Weights of a small transformer language model: RMSNorm before each block, no biases in attention or MLP.
Each number is 500 + 25 x the weight over its row's rms, rounded and kept within 0 to 999. Layers, rows and columns count from 0. Numbers have three digits each. The size before them is the row's rms in percent of the matrix's.

# layer 3 attention output (transposed), 320x320, rms 0.148, rows 232-255, columns 160-319
109:523514516558530469566452512479501480507477519492469514516450519493493478468516520512493466477497475505481494515523491457517485488522516508488499482485515535462475493501540504524501555486508502502480470477507500494525499527517494489458514520462459510483501529514553478544542493488538518514493499470533477490533488535519495475502550506484508475464472532506480533450528539488507491483455518478477509478531499519509430464538419514473466526504489476530488506496494517545492496468503522
113:509500515539492509510520454449495470516503528494497476529498498521459495525457481475480550517496525504509527502513499507539487517478472531476496474499493504500482499479499466456476523488507479481519507453560486513474459494516507508507512508509492500487478507525519449471472497524464492529497503501491511507483478483524497455497475496525513538496554513481465529539492495541519523523486540484508486509488511530523563448505505501492528536484538506515489479504472521487533533507505462
114:529505473516473501537509520463507483503490503509492467475525457524514521498534508504481555473487495501487465522496528508508518547501525505522538509498520527475527457504468501471475528504547463520522487555554521483517483495503497533544502502515434447508514489471462545515510493502504485470511512525510508491485495508536479514504478511496530486520421502495532491535539510494492501535453489497461485451482504547524499488511517476479502498503501496486506547505498504493540514520468519
108:504496520550468478518492503478487481530476525503516511500487500565471533509501488495499520465507449434480527458508472524510502513479484525528499527506488506480479511516521540497507497537494505483493528518498503542483442489465456461548516501516558512504509478493506502488530490503464453538507507498485487485474491482515541506473517508510510473526470472501461484502475507484490484535507539529468472519483558509524510513504484509486473460479506480547509514530515489506462458483487462
107:472475494519483534481552503470502448548460475514488498519504483487506482448503481495499474498522454537522452490459536505498477460503480541480493477498546472473499500515506480512460460517465514508516495499484480535524452444519494489543485525489518489516525480535536503489505481501520481512565501532497533466496507530501505499511453539529490478553507438500530525498444541498481516495533485528489515456505514490517506538550483496520475507509492501470523479546469480511511511514506460
106:509483464474513478501567488487503507515500512544528461492517510498484535463505467523461452498495511509496478501547533497477504554517512463475491485523489500545479488495512509510512541494503506525513506502524480458509474509513474511458479529492498509462497489528473504456502517549531496493477536516507494519480561476457511480492506467506478488527496490521469502508458528511492518499491480509501536558474524515461462486503509473502546535506497496489538506497493515509498495515464500
113:503474513520492540530457484508516495509501507514462542515483526534505528493449511485497512511554543462515456511526498501508506498497539477471507493494472526516462451493503507503503543503497560530523570516450478530458488502512505481530514522477500479471520459498517506463512510490501483528498538535516487464527508461466501497489527483489502450497530488493524449451529484478514530522530503517503506499535487444496516502469523464505539470505483476489459521499503453491555473534520503
112:516522578538473498516460478488474494511489513486458491532486517486499533495501486460480465502456538547474524507501512573480478501443548480489510494515497497528502488508507497521505525510498490519498490472512495483471513492507476508468486489529506445506474517523505512514518558517480491507490489506521510484505490555489499488493531470488459484500494494495466530515478498501548529473486482505480529437505509500504489551501566527511492474490470510444487462463523528488490485508502501
110:493507496471491479506501513529486520511520474500468499506494516528547500472506514508440495494518486463454486519437477494500531529499534475488463496506451491504492497447496493501459537537519477507499499484528474488457535476508502527546515552482451486498492477546498494488532559549483511476527520505557509517505481486517514521513513510490548576494498513481545509525486503509495505519542491492497506495523489493501547494441471478510451534527496486485525459497501498500516487458473506
103:473508526481497481508486513451508485532468506466537484500515496521505489501530459507494526513505457539454455549478450489538510515463488507500519491504523496529482524512498469525442499511433482506486505533506502518476479510498545530506507506515508507515492507550511506494537485535478502440502498532479496471532471483513550501494486504496483447480481542530544489517523494483533480532483486529544488537500508484521501464513531507515484496513481468553489495491469513466469455490491511
112:469471531495489508505486458521454507510474538489557520492499522528502457547534525531481492484500519529533518482513516520484472460508486475506471537526515509496566510469518474491533518493489513506505450516494501512483471488521523518505521502547476512474485460517505472544559494512524499483497475536479459498452547472527528520506553518498482485478508461500497526560519460501478486475506516486475472515482510499497503513496418490473503473509475510502561482533482516504510559518520487
115:513505495492476457481504463490529475476490464511535539470480476480508522479521525445518497492515433502499449527527483489522482543471471504476482487472498510471474502475506465500511487493482544516503558489513492492479492512510543517491528525557458532488517547483503509493535530480500527529507524533496516472482530479478525455475534551478522468475483521464549508542501508501526537484532544478492453500497495463465522475480515512532503544499524482504521524533509513474518463529488540
116:504486535500506480530494502490524511526555492504446498488538472467506529563495505472499529533514503494458489501497508507501478479492512473504509490521538457537522518464519470546494499504482537502475484500496534518505451497500518508509480473545516496498478430463464482461566473479484530529454512496447486478525485515493489521531478455449502492512488521478514519463505494489472487429488486476474504526477509500465479461517456510517495506464459500497513473537501509464485483492470515
112:503449481497474491505545488473494500480521483486468476508515489535448501482443495509489516515505488486544525527517500505464432527485503495487506512473468489522492488460508475489509510573556493499477472473495441487500527491466522479533529459492514485506488519495452490501475490469562543513531516489544502508493495550501477512489454483515446552494494505531496507489459528501540478505505510462445539497503507516483501498520463476520472493529533494496511522504506480480476513504476514
104:496531487484518534562575486482512509464515506513519522471490508516488551464473496506478512525542476483506495458562492535509535508560570540507486505501488518456488487499542495496446489451437496506492508490528493522513495517542528471487491495499538522502474486502475498477504518506488522518496539500509525502515536500494495522472526481521496507500506493497512496539477526552480481480500501487511499480545490493495507472479548512491497481528490514509518535502538493519506493473521503
107:471501538507479456493503577500531498493470482513455531466484512457521500497470461464479512497535563486502476519490504479512518482472506526530490498490487492578503520497473473517487487526500485492516491473485517516508518512483503486507486509517514460467505508469523492524500504528511521468513490515521469459479507487493524503493504502526539433519480526520435480537477521503509560508451514492523493516497510494517492517549494480552523518523525485480521459501492523531472466534504488
110:506521489510484473538496543504512497457503507501496515500473462491533509479525499484515514500472527562540537511473503513541496505488456506486496550467550497449468480475467490495485520475496524472495489508517488507572514520506517462493448461532549528542498483507501497463489466500458497505516533450482471503527480470545498502484484475517504471530519471518466517528498469501494539495528510514493523490494565512507460517549522456494494503476486489547493477511522517525489520462500466
108:493545555519488543465466505509539502426505514472522519478507461503475470474453507502510529521464496511503522482464480475519519502559491503522513478507484520518473524472469475480494452504467509510495512532504494487511487485499507527504519522503467486522534537538497504529512479472494501515501497524483512527507485502470470497471502493499532492500519495511478511493477513533556551491509442541471519512523491497517516527527526460509541483506498522480471446457525516452544490484494512
109:488525531472480517490477516498494462478489465486517476467458522510506496547518540511502500529527475519479504519495536477492513477496502506494447524462483466507486508504485519513518472494522480518515506560480510496456505487510499449516556506520487504512497496506516510485498529527513549505468501503417517532483501531524488477468542510509484513492485510497461492505544521497482503486486521516486527500514489525529547516501523514552486513500524461510538518523455528483495513513502509
107:502464573511482480556496502494535523491481453485479516462498473492512466475547564469515488469545507519467537490512468453520514510522488552535483486524507485489508441491522500485516527518479515505493483513495519466515511515492523580505500456480515472489533497532494473478521480530468543508477476483495530512490494529519515491480489495481496505538478520476499500483525488525530519478514494506509497437483507542507500466513535426506534508522514465504535479486473540500456484519492551
110:475520475479520514497463462526449503456499474502496481518511501509518532459549468470476501547523501538470486504517491512554476472455535545489475475502531513467465471497498536458523527506513515515519506504508449507525497520462538470476498473496469481488491516496512494510543515508533500502489482531478541512499481501512494534504516551514488480505528492482527480494458476472487489469472463498479509485488504525456497558490509477540513493513499485538524484477498457530473497479499543
109:490540523484519469490504545515533446515486446470481536496452511525502476511522498473511488508493493485491436480522477533482518519547518494466516530540516541485497518533469516488512519498497575489510471512480491489503427504501493502498483453546536469525424486510492495512501512524527483536508488482522534472485483520475535511517535502494499499481501482483527490476492487484523494532512456435456495442467479487493485517540464529533481509513476495493529536528471494496492496517506481
110:500465524518525499514435504476439504498481478492490494499515519539487521493472486517512493506551515527457493443543516530523487517498473505560520479537503493552468493519500483516497513537495482469489497515504500555498535510506522505479483517489498533492510497480518518507473496483468500502499478494517432487523485526494512544451499534539491489472476497454519469496498500520474513488526471482504518477502511514477490501505510487492521519535503486480477523502526519471486514479538497
109:497454505523496493497481503451524504463484500506539526511486475454500541499473522510484564470503505539521504500509478486442468478522529474556494521530504522482499499510486519507509481502482439541493528512498521462498533537520474542474511479534544523494478462507541494473511508493548510495508559467536449495498502510517522495551516520491536539458458510470473496510535484492509480512481510507491551508519499514498525489492499509451480435471491527491505462478474480513471517515489491
# layer 3 attention value, 320x320, rms 0.162, rows 233-255, columns 160-319
118:541465473487518500514502486545516473474500486557453518487497521505491497486492515535494462529508463497504467483477506476510523522532509497485512458498458477491511559454505515493525537507494553576510492483532520476497540540519479521534481474487503480531563491452482533494514570534526476469476477537520514536484452514475505471469464499495487499541487484437515518507501463498473460499553474484498519498534493421490486540513485487492480502564530498470497471469496504506484471519514504
115:519481510516489481470527453543538485496523476521479520532523486527459511465429498513473452561505507543454494497503523504505505538511453530497490459487485459509476486511522551526533491516519460497513519484483460474496525535518515480478497524496497506497491528503487469499457496482484513462507464514468508504451546550504470498476491503477461543508506513512472538512473507507548492544492461499511489548470474499540508490479504484490508477464527507528459473504481482500502474509502540
107:474514543518518499502510561500508525520515512508518467466508572487484524514523571476480510514534510509489527512492456502523529501488428500491446485514554525511454478453525482520506533459527516515528544470494479474472503509522469476455450503515499520431491497481508453500464515519518502563491471503539471505530508484499495490482565519503503494490526472515517504499486529490475511515535521534475533493504527512453537503495506525522501491482522522505476474474530524508522501490442456
108:539489497440514498495489552582500508487529452517506494510502518491512513484485521510523526499468498447476526505483510477497495495476498491504471554462452520501487469486507492567515528495508480517482550532501525523493524491499492544496520519458554516484542495509491518498505525472583457500513501530459472521534563526495507489479472491479516512491490481523473512494520479467486479474429516514465485483483482519465490514490486552476489468526500491529451438477490514502495513534484491
105:485514487482473468481508555468467527508519480494520487520539471522452479505486502487521519507502459487506438498502516520499529491494500539470496475520494530445495477504543509499512507474530471467512513468508512463532506469472480474498487509540495498494484537558473479477510480517432470497490507485491458524477480506494496506512483448485504476497526510499547482488511486503481466477501495536504531471519480500507493485499515471497477486486505482502526487458496477524502508492523530
114:493499502478480511492493516474510506497461475532481537496522502462519524501492533467473520495508516491486468517521571501505539420510486452523476493514504536520462478492499467449483497536524528454477457477497486521521492512518462533498522504525483486512480517489464503463519544495499506501490512464466523477495507504437460485499522538506547513500475492485475554549454476514505538480526501505500499497458500488503478511510476520463515509509532550505477471464512550516473466507504473
112:558496495512529481464509513463515528503472507449540532514518463498557522511499493503505522483470518465547485471481546473462493534491496468509512455483522490527457502475528489515524447526491504482494483525504498516521496504512478494493467495496492537503496495462566536484477546517488520473481478499479485494484514520478541497490492489449507529453513471479512534543502439484492539507478490481496490509476524530507495478532526485485476481502551558518491532499488457496519548498493490
113:472530446473501496445468500517554495491439514535487509436487493468457508465506545509525508473485497491506502472503477462512487522469514556470465512498542481500472515525475511498534486513508512501531508509531489517494497443495492477519529487506480515530517460528504505434514503525466519512504482542455483517519531513489514516481519482545473493518477499460496469460498528489508487522558506565555479480522473455492464500511504520504528496467561493534493528550504482505473509562503501
100:493488555509506528506466418535498511469536507473489477515492457503515523473497508465476534477528510535469486452526460480471505474498520482522478533511527530533477476489518501480454510536517477531477541491506486487484483481493503486479540455466502502545475453470555461491534547523494486542480501479462477488497500544481505524461507548524498498522474490465487483462527530465486505526480501501461540481531501549469505509481503497530490476525518495477486513507504519531531510506482463
109:461459474520480483498531500543466490494528465495491495540485500490554501515461520511535517525535499549516461546465486529509481473481475474487469477483497527499497507477490542527508486473468529504495514466547499527471514518462464505457469461490524524518522511483552494457492481545518504498500499506501522504498472461499500530503491492472430534525485486475493514508499515494510507471509508563517473509498473515520510509519528463531485510496443528478539522464495487513471486464471503
114:498517504521526522508503483492546458536542575517516456502509470533482480517479500497527509474492482494511507507505522511527502495475499486472487501485511478551525445498535559466493481487475500533494485491517526501497529539497528544474530483561509504533502444520469513488503508529496526497540508456480488540523488503548455506495491473466470506517534517531465493502520497446452480509500520512484526474516491505498485487477503511507495462518537504509513460512521478498502514441533512
114:506541513464449509504493481554491460517518507497503514467533479514524525494507507475513501526540476509518493476559496486482500474472451502470478508541456498528467449532468534493459512499513494495496540494521453494503574494510460516506552515511517477535474559500492467498476550511529521530520476516514493436495530489526491473474556510504492545509535501491499479462537490529501519507477488528506511511502524477567498551504506456492513546505532476508509495476507492490522513495471496
110:499517468515473502495442489521495486454490483490529466523527515482505537510531487497548499522506473508501485520509470446570549491501519494491490469512513478490503529483483525457503510518479452520503521476551488503483471473525516501464486527496470517507550505445547524460502475507488530463504500464494504506520487480513498517555502445531538528492431491501508551503493474525457483506516526483504484482550468507520494536528515533526477513512526466496520504494462475532516540521514496
110:545478526486460481508490525486490459521494512560485485513507507455501534522521514544486482468534510538501502495508520497484514497470497527511519527465473482462481510476461510540526449546544497501521481444485516448508522493504494488555530536464515487497512511460502465514493505462511563486472501496534530473485520487480493524484536530513509544506506476506525549479476525471500491485492473517489539477478468488489517526525491528478445498538494448479495499460516477496547477511492520
111:516514510459518504493518482531486466483468553449511478501505511477511507498509520507473486490490480457525478496492542534518511519491546490519492505521520498514468470551500431511488507499500505518490499522484464491484470504505490519515530460495478471524498508503473466523478517525453519479519487502533505496581469481504443507519499501487520488497518512526471489486499555517483465486528567543505502500480536494473508496503489529474514457475504490482493503546513521528502473548529452
106:520507530513537516506521516486480486496515467526551516464542506509499484555491509503493486567508537521479498504483495488438445472520502494511467523462493483486478458515463537501508505490464513480463478537515536522459504535473530479494489503498500476493561505509492494519487538462479505532489499499512494527483478478506528475478526505491512453503503498563523496474520494500489503532483555481486546522503504539553483549505527492470485476501481481470483483509458532510492499519507475
111:547536511476481542476476525479472480485490485491467496485490484503542522453519457505502519507500469453533484506514545520476492478467540490514492542467488533527491464524476520511462500524501536507555485487495527485515529557490498488508516510533495519526531494508516442465440538490469489546459511490470525490477487521488545512477486521525494497481489517497496525547500521507468481466521449492513516491453503470494478500506531532496515489496544553499475510491467496513491498514480518
106:495455485502503516518504480495530486500538491489494503512545455514516502509532508494510471516474509508564471479531475478561511508561503504507486489517486521481510492464513522475487489541483488504496488481524467523457435523473521507529490470507531515484514500447511500480480511479476515480542471551532458530527469508506540541492500514529492452453500563520516474476465509530534488468492517469492505516468473501525481525517473522463489571485476560485485485510516485494497525502485431
109:525523526521487483450489430469496490482528488516466500465518519536503510498489527525460550505487498479518530524473494482508462498469528497511477546537531500491445497482511533505472526500509488521491529500518480540491498511454518517509496485506512477525458485560524476532502517523539462453512491521444497516500558481541483521507533488490493511484525474506460476466521486471462511485482501482520518534527479486493466486521484539471472508522478514490477487560479519469480504518509510
114:497528539547534498473493498507517515539505511459528527527474506530475482527444480480502506507463489468442483465512516484484527520547536501501487496498499489514542486519507492517470513508465540476451446530488528486509505486476484483542497491470489456495445448527548512516482515520524461518483507482512483517505483527475481472517522525464498516485514537513516515517489476515516541486470535515570536507522492546558511472481498541522534501501475465495508449519485542489509464481524498
105:544520549512473487509488501503471518522482515482484477509529465499508541535528491527507479492480455543453544507494515470492479518504492529518497450462533468490491520453506493517537532505500514521485485533515515491497534523464503492475502490503546513487478505462505492520485489467463469475488507499487488495530477498502497471499513494483449534489494458526522508497514498524513526507496508545507498531500521538501488493479474505478526508524511500481446485516514520480467457486519514
105:521537510522496511525528499509534482525507491470474505499482501473490517514460529501471496518473481489476508518499495456469532510491500483492453488500466491503494448475466503496481479490519531482484546536492523488515527514509510521455514476489509472496510515517521498488524485435529511464538540466476533472469499476480501473513523501508507514481515526519472502549506461506483537475511557502535453518511440473530560431457499539468512478480490466514539479492500509472519588466501492
109:491553512500507464497508513446443481520503503494465525525463535495478507508523494464491492522490499502442500517473517486510534468503525480481532468518502469482514459505490492535482538507520521491546494478470506527503491447538517522510507491484497511538536551476462535508490494534463482508492447539475502518525514462538537488510537503517467511505484481502522522490510510518510504531508501533513505502540479502566505529479504522508514566460529492503477477474488507532493482489460496
# layer 3 attention query, 320x320, rms 0.154, rows 256-276, columns 160-319
134:492506504489478487474476489489497472443492527440485505481492483512474506521529498532475537484492505528472545556484514486518544509470488485539472503503532490483473509459499489545438519485492518512515491498507526494521508476535488482498497526497472505512480480484481518515524479513484493515518518487481479487485567541537504486456539520512511494476510527514514479484493471520518462483478447454534508481451491545506470487468468489479510545499493528528532467502469518472486479527500505
112:478510465499545498529538521470467504496495590492520558470455517496457499488474458501494471481530485508511497496500495564507481512523510533482450593525495542509496473524529529503506476546502504502495528491534528516476475469510484492457503498474491496524503473516503529486422484503514471484464473487538506521474528464508484456495480539484509505481502483524517485469487520492548459489487489528515528518495504483488496474513480521486526508488476533519494505485500465503500516499483495
109:517485466541543501492505522551463472508492504513516516498530494487457471478511454476491496536485463476492488472498485509519456503513478545526469521492524541473523538493549513493529525492491486489511535477507516538535533512547475511457565497481497464504524486505481500492485455497489510554535499511516490456515494485509493491472483575491542522489432513518520460481497564484488520515510509538515540479463500510493497466492509468495507497495488513502493535512500503501473540489505527
099:499508476476471481515543499437514549495488541517481489467464485515490500502514488536469458456542502513492497510493501531489529541535461527513475566485451463489499459508510499494508483501512481479476548515522492487481475496504492486463460505520497528537495496498526506481477511482512486496483503486485524544473490465500495485506489497534478493476588500504509488499502507489520468508504497449517493571519520472478491436490486528508529477513482523488523488471523457525524468500474492
067:484483520520481555527500492499518488492508498498491503557497519509528512484519506475539534496509513493478479502516497544487525512467510503478521464489512463514465510509453498495492492507477546515503488522488516511512488525524527495560513474466504509522495512502471518494522531493487489484477488502493523554506502514491532592495510445527484515506494502474521485552454462492492518474544520492526456526509513526525510542510512540497548478476538490541514477538475523501466513476523487
082:471528543506475486493494486494516472507495477482509522533510468497528508520507540493510496516482521508520511513481496468546513499493516427505495469489553523496473532502469498552461479506515514515477465508483457489527530481456544510519467485496504520476503496468515499503493480500467493500530482492485409489480528512504559498498539491483479552501499538482488531490494434523500531504484464518502521456498484513491517521476500503530476554531535514501494438544457513469500483539526515
089:534489483487497512508542473508557472493486519470528454438476498506538482475498517490487500518481505492533490536487519532504479479505500494507521515485479484523466514483524502515491500502478541501478471479533493493451478465492535466504527474505460508436454473464499482479463532505527503500478478473494477518477488543531507468509524508484452524487544535519472507507537487504485491495511502508526482539542484495510474501524510550482478525476520520517521478515513463481499464464512508
088:507500508485486496509506488467509531490515490478518523507513511520486510504465507514491503540486460519469508462485474477491496491509504487484538500476507465527471522567495458487515506496518509546507505533518475540526504450453457511517487493521523522456505501542547518518521556479493456454485479519541509526479505525469492513481518480483504517492551451487505485484500502507510531467462500523488500498509535509561490479499521470475494480530505488508497479488466501498514542470457512
087:511486504466476481471521501492477520508491508529523526538507450549509523498495514534471493478497471461509491448516520515488541478471477454477493494488506523514462523522527519514505521528478525506513508492459464500463553453520489498472478487488496512521499503514494532498492519475508500545486532514536482499482510539504555537535501538486451539469524493492465480455493486475522503464497495479501476488543524468492510504484549536520535498553519519480495511537490516499509506525455463
094:488501512497489513505490549496509513502519490524508506490514536510480440510515515513505462533515490481493532541476520481509494520496531509507544485528452484508514522493508482506472481506508541488468565530510531455517503484547546495476446526502534531492537532493486492463476536479483541493535507464475538519520481464526466499520508505475453457511485522513516508492495524471548531526490509495508503488515481501479522494498509496520558483509496528506531502511475531512519468484511575
089:492506500451494492479491496567473452483516530532487492476479515511515521551546556513510550516491505507478451484516512519508515459518524495533496492471467482529481523538492539494460530476493511520556491471532523517508500515484547495501486501463468528515504487515510533505479484533482501456495487525504494542516496543513471484480476547509540517498504513484462528469471498477503499529497506496493506489523496497505565497468482540501501506494517472512504503511525546511512503527500493
090:502494515513475518496468496509494510500472490516489475505461501489476530472524532535480521475471516481488535508479468541522507500502490485517513488507462489512476527526477487446548480503509521500482486512445520457492476564546494480502465555539513537486458522497505503523516477507498496481547525465491520507533458526557476491524561544464490483506454488478483459499474505491508459505484508542496465473531482481489485472493519488511469479496492516487550500492510512449448508496504489
087:486474538470538455525515498499528528542497500509452483587497529498486511532464511526537478496523488490532501493513485492515503532499497516467519490505485470453519491503486464459483531512471508487507467482471500434515524519496486479525484522520513490499503484504497491491474481502469516525459521510475535515514541505481531516458463490522544497584464512500514485485514517502526475472503495522508523473518514520524524469489478511489489532496498513543502509481512501456449518508515546
092:481487508498472515530516546511480565507448505563480530461495522510466490454487493502493477496474500473481453520488508491488493486455534538460478471518475527505546483542488533520519517511512449460519508518476441496498513504523451507464488482490490488525500527511502499503495495483504530518485475510484496505484515536508518511467497508489496548500448496509487477487462493512538429495503533564512488471448538505494537504506506513481518473483507512506476479469541462468488537479489512
089:521460532494503538483475482505477486498544521451423515512510502528485539508497450509523511497465530486494543505501468479526502521487446503542520453495481492485509548488506460529491526485487465530540512479457499528502483512510484515505521541456528534501481500471494526500495468524480495501513478529526517499486530501511461494525489513508510479477540514464517537490517502501483467483486469487523521520477526508492444503520472503483454531511472489489523525465467535521478501505486501
089:504507526495505504525535492505485529471542500529475506576529502523500519521551518544430507511504491482497485499519505486495504467533543509489515482503475505481511490501506492524578520561517492497475502535544496532498513513480516516539502478511501497520471495492485487474485508487488484473492478522545532481510512512496478494542524506502490478490490538482510478507501500536529509439521466534481510456501489509522484535489459531515516485522460466538483507472504519492472529535484503
090:515485492461525536567502480490515504532476480531503519507490472485499484452493526535470468503479491468509509486526470548532443513525486474498477560504473493488519524499460497475551550493483536448484537519483522573520473489524525490461511538456503536503533493504465469488503494530481479517481502514512483501490506477533479562503484528493509497535487471526449512458517545509466529538524508525518485487478516480488467478503536473525505535492506477500481516554518533449501538501510477
086:541538503495501518513501488515510506503497502508485509478502501472457530488502472516508517507513565502472472508491485467511491483485469526464555501490463470464488485503540479483437520482536545455464498454519485525474466471560449514483504477500535496511515524498477509520461492474519485510538492487515511487511454493500459493511492473504476479501498470502504471531496504480495498523537489581520497492522500543503502465478522539516504498455513482483525541509460502476513502528521540
085:492504532476507422499503510485477514479530503510533494457469456555506475469529528549491506511511473483507525530491447521527538533479544511495463493502446492488540453472535555534487502529516488538506521460483527471518519506469469507490497548475495501514497532490517512495488535478548509543538465502530513483513535495519487506499526491499488464483462458500469535538496502518537471473520504513477473495457505500475488524455497472516498535493499477484473529524514530510480496492526510
095:447475482498486513508479464489493518484477497483515442476506496483500509498488502520445507495542495457517490499504452488483496481454433519498502498538499510513492509465555477497485526476490467523514528488494521515487491509477526543528501492520505545501455524528505483507515492442527449491505504542512538515497527493480474483476508462500512487469487452507530488481535550516489495460514469490551511502506493493464545512483528474508543512498490422496505508475463504485496500499467474
088:484501481475490502513454467515477525518519520474501519519536504574511496514523503491543520525498517518497498508498468562474539479517466535456498463549506519493487512490454483490527510537445525527552477543469543514505523461480461509501479469515481484512491498520483511493467512484480503522490505521502483483509524526510520480480525492486463535546495491508488490454542510514488519476474548508493477522540518522486483522477475511515469523446494504533470502513479520499513510544515469
# layer 3 attention key, 320x320, rms 0.15, rows 256-275, columns 160-319
089:526545501467533512537471495501507502438499460506457474542549499466509484491531488540475472481542493480513509474554479549531491513450509460480517498516531499475521499465465479508490470499502550505462483566469530469462511510503530514486476503524456513487487460475462512488489501518504485534497541492528489483487479482508537509502511479473515506475483512492490487515509477489531483510545467466453586501499504503511463520460488514483481514521541494483515515465486484522476483498537531
088:496501499509494481517523475468544472467462473501554499465507509461461489509497480540473513475555505514522506502496498532531519521475517512455511528487540504510501461474464486484481500488506502499528479567526528463477464468483477511459460523499507485496504478453493476485473487461517464525454490470506464478495575509503527496498532462487479509475473473504485506509488488514472466472530473543487534493504474466517448520463468499489480511500495479510514459484481484512465505526535525
070:505491449551499507507481478451522510503485548516527532532477446539472545526486526545522517472488510539511459492490479526485520468535485503493468503482492522508503486560435515505479475484507511479541514493534443528517458499494495498498541478527483481502495504501519534484532491454535541478503518456488478512517541475509495503505525515527505502496504478498502494497491516534474501497490521508472527452527461504492478478485528475501522455519505491473475490475488494496542493486488486
088:536515507527499505464482445549532508518511503545466474477479516468523515514540465514509459483497466488494503505499500500574507568551512473504491477513503438466512470442507474496532530484536490558489505501473474502477505522497529497467519520518496477493508470493480474481508508512499509513523524515495545493488436492467543489510506506479521493517506529477479492481518518528488508493483509461481553508504499501477501495526532499476498501484490513465499486446521497500511509543502494
100:476485519524479482483448509497493479538529477524487505481490443478542478523517504485499489547517490503515508463507512534518538541496518481515514459494500458468496490467500494494509513479492464520481515510482447518504499507505497499517511534467465514494549544504495468541521505493467523517537512494461457509495500484499537511502527574474530510487509559457468521471507506486482500480515493488490526467500553512470542515503514474504473513504554461481520473474464496522486512521509522
092:522515480541506504495513479531496542541542509509488474501462479534488553469491493489529500488472517516491485504478513471487525475579459523526494492481478482490532478540524504494511503455506488471478522449483495550523475529512510474488547467523536500504487508535507495493549521507518554484541492491485569520503465491474479490511445507525497492541526472510516491541511553500486539497447538473508504525483500504469532450511518489505523454491481541498512479483521519463551527501477493
085:515493502485536515519478482489495473497540481478472514529515522481494500493535491513462519466594508478524447441503533499509466519486465506482483446511518494468516494504491546458540479468540486526514519512532545497529510464512506473474491504511514484546544535484482491503485447498528494564479476492474476457484501499499518506490497483516554505488445467500443486500505496493548509510509479491520542505475508451508516497527465499499489547513537487499526509465480492512484530485525502
090:511528502501531543524534507513484449485486473490454447458536511520524498516471464492444495505505523508520515484523481510507528500475523496450501468488522551544536494499449473521499508501459524499498436496475511459471501514499499502496480477513499471475491496498492532496495491490509509514513503447440459495479472503494524481546501492494475472508493460493475518527471490501478504498532455477501545502516503518517527510462520479509493482491508505478531489527515465507471491504547508
090:496527478461544501524451483484550513487481476532556494517492475458488482498515536526459454514508497506496519524477510525444489546509529521494524501489489467499516491496462515468498494461513527492486485481489495503507512502481499531451513607523526503504479483505484531564495499513476489507507522483499489501479513499480486491493506536514460484519523517507509486583507474485467460508537490535494561497495504516494487508458476483462511549516496500473515492453527522505510481512498537
090:488480497496476508526457509517511525504524484499486466512530497570494541473462494541485508501516528555479492510458514480489497514504478523523496573473518512494553449563465501485510542495499487488497480512489460493513497502474479490501491503530484492486484479541507476481458462518492469509472528489502464490473532507519529504491522538504514489493528477493494488485453461523467483513528527551546486464546522499455465463495512522538412490509478487512523477527500485501508468484453512
087:514474498514538530489516489531485493510501454489482495476526523484517505464482519506449491497497513488474602522499524459511523506484506512490538507497510536447482482469528547501497485468496516515486539498479512475475474481515529463504481542460517537476548512481510427509473529505497481476518514510473468522478509502496515507495479518523465471499515503510488536564516514530487482438504496496485501470491532526490473497521459472448488527467534510507539488513496460505456456509534476
090:499500571484504505502514504465497473513538514537456506523485481479513491535493506458499473506536461463524535530483503472524536513508537513532509541493510487454553527474513486506463542497522486489506522504526470520536475512490518543491497452471503482521516551479527504525526510506489476546517456546529484527474475486436512523500407508535504490504495517526467536510530491515515546509476512494509488527499488535496507472526470502500502511509483478487479544475487492480517507518485539
083:535461447509482512443510497543489450479482485550513479491511497526500535469524459469521513502517527552489508494489538506535487464532517476526517492484478516528522474514515544465523528501481491493491503524513490524496504464525492534508517514514525483495483551487522518501496531517476455521536500524495508499499481495528535511494519476510522515503487507490554495485488524524520488512485502520476494493473472504496482516495504524475527531491481463503514539576489516537536474494490489
092:507487509518491490491481472452481482474457536498518505524520477488503532491523534498485534486555540495489505431499540537458465504523473513477496531512499547465454477446506498507450477493542498521536493506529510487513491519462485529494569494485487506493523527531477479482483469512527516506530493469492519479520501496480504496491514497543509477483471524505524481507506558490518515516490518443497481524516524519485467521498487456520512472519485480509514498503488513514511482491490500
086:479487516484524514439527521521522513521505489493526526505480501516531454522468512508487509537491484502461496509469502445464478470499504518522492501556490508520455466510481549484441507461475490549537498472517506509481473485447558501498522503495498463495498544512486536535479519493473545504515491484471511483529465441464518508487511518504494533531535471527515490527517511520498498516550536479548454492507503480507527518549518516515522471501522503518433539546505460513518472464482485
090:487483480464501484480483505490481477461525506476537495504518474471522484494461492483520477471503470485488470488509482512491489560515433508511453479528518537509466541518478508533474493517467478506517469523486510465465487472514533528499508476478517480495484510491461496508529484510537471506529437500491496476507507485482521499521500510537496494516508487486484515515474485528498499532507472513501499449555507478489504507580529463519508503506505485498535516513483523472493477510532496
091:505518519554495505502557506519507493509515545498523483535472509496465503547491501522515486517525483528513492488505497471494464496485482501525495491491547527506520489502502504492501481541528452526518490558514530495491500471477538506449475496574503488532462517481526504485434549521492517535495456453508509518531510475512490490476524517475476536491536485523510456565503508519492486470507496466515536458477502529445501488475498542462520488507479523458522495478496503530503512497522508
082:531473537527494437476476505489543486480507521480484485482490521507516531464485497519483524545518494524466492508523530499516507479551475476515489473528474526476486531501458500463522500498501468509476493493480510464508564486503511461517527484524530492518467473544475463490509517522518495519526504485491486488487532510513540481531453498508494456468468496509485489470509494516545510497479524532504525492484494546514499485482451476471508510533490525484520458557532474495513498502492496
087:524463485522550537524484506533499509499486511512451528522510524479481505486492494482533462508478492519491523466506501505488500499527452540503472469503456527491466533459449488489497510596529518451512486497502507527516487475525534520518550507478468537478529517523482529491503487492463517480518551481545456521479506497487473521513471499460470504483500502499496447507508500452504504500508497527506486546530511485497529527521470502496483478487479510488515474491495518500474488513441492
084:519471492523535499489499532446508480499492511493497508530500503465480543495508544498514538513541504446483497523472519486527501526556505520504455533457510484519466519520475523518478465474495522453468491486517503479491501464461464497505535530497491520506497447475518519503503493492490521492563504521438491511490480490485516498482513535469481500484511524509504496495530465500539516560500527482487489478543490500507508489526504535553481462534478499490518498508524520531516520474499532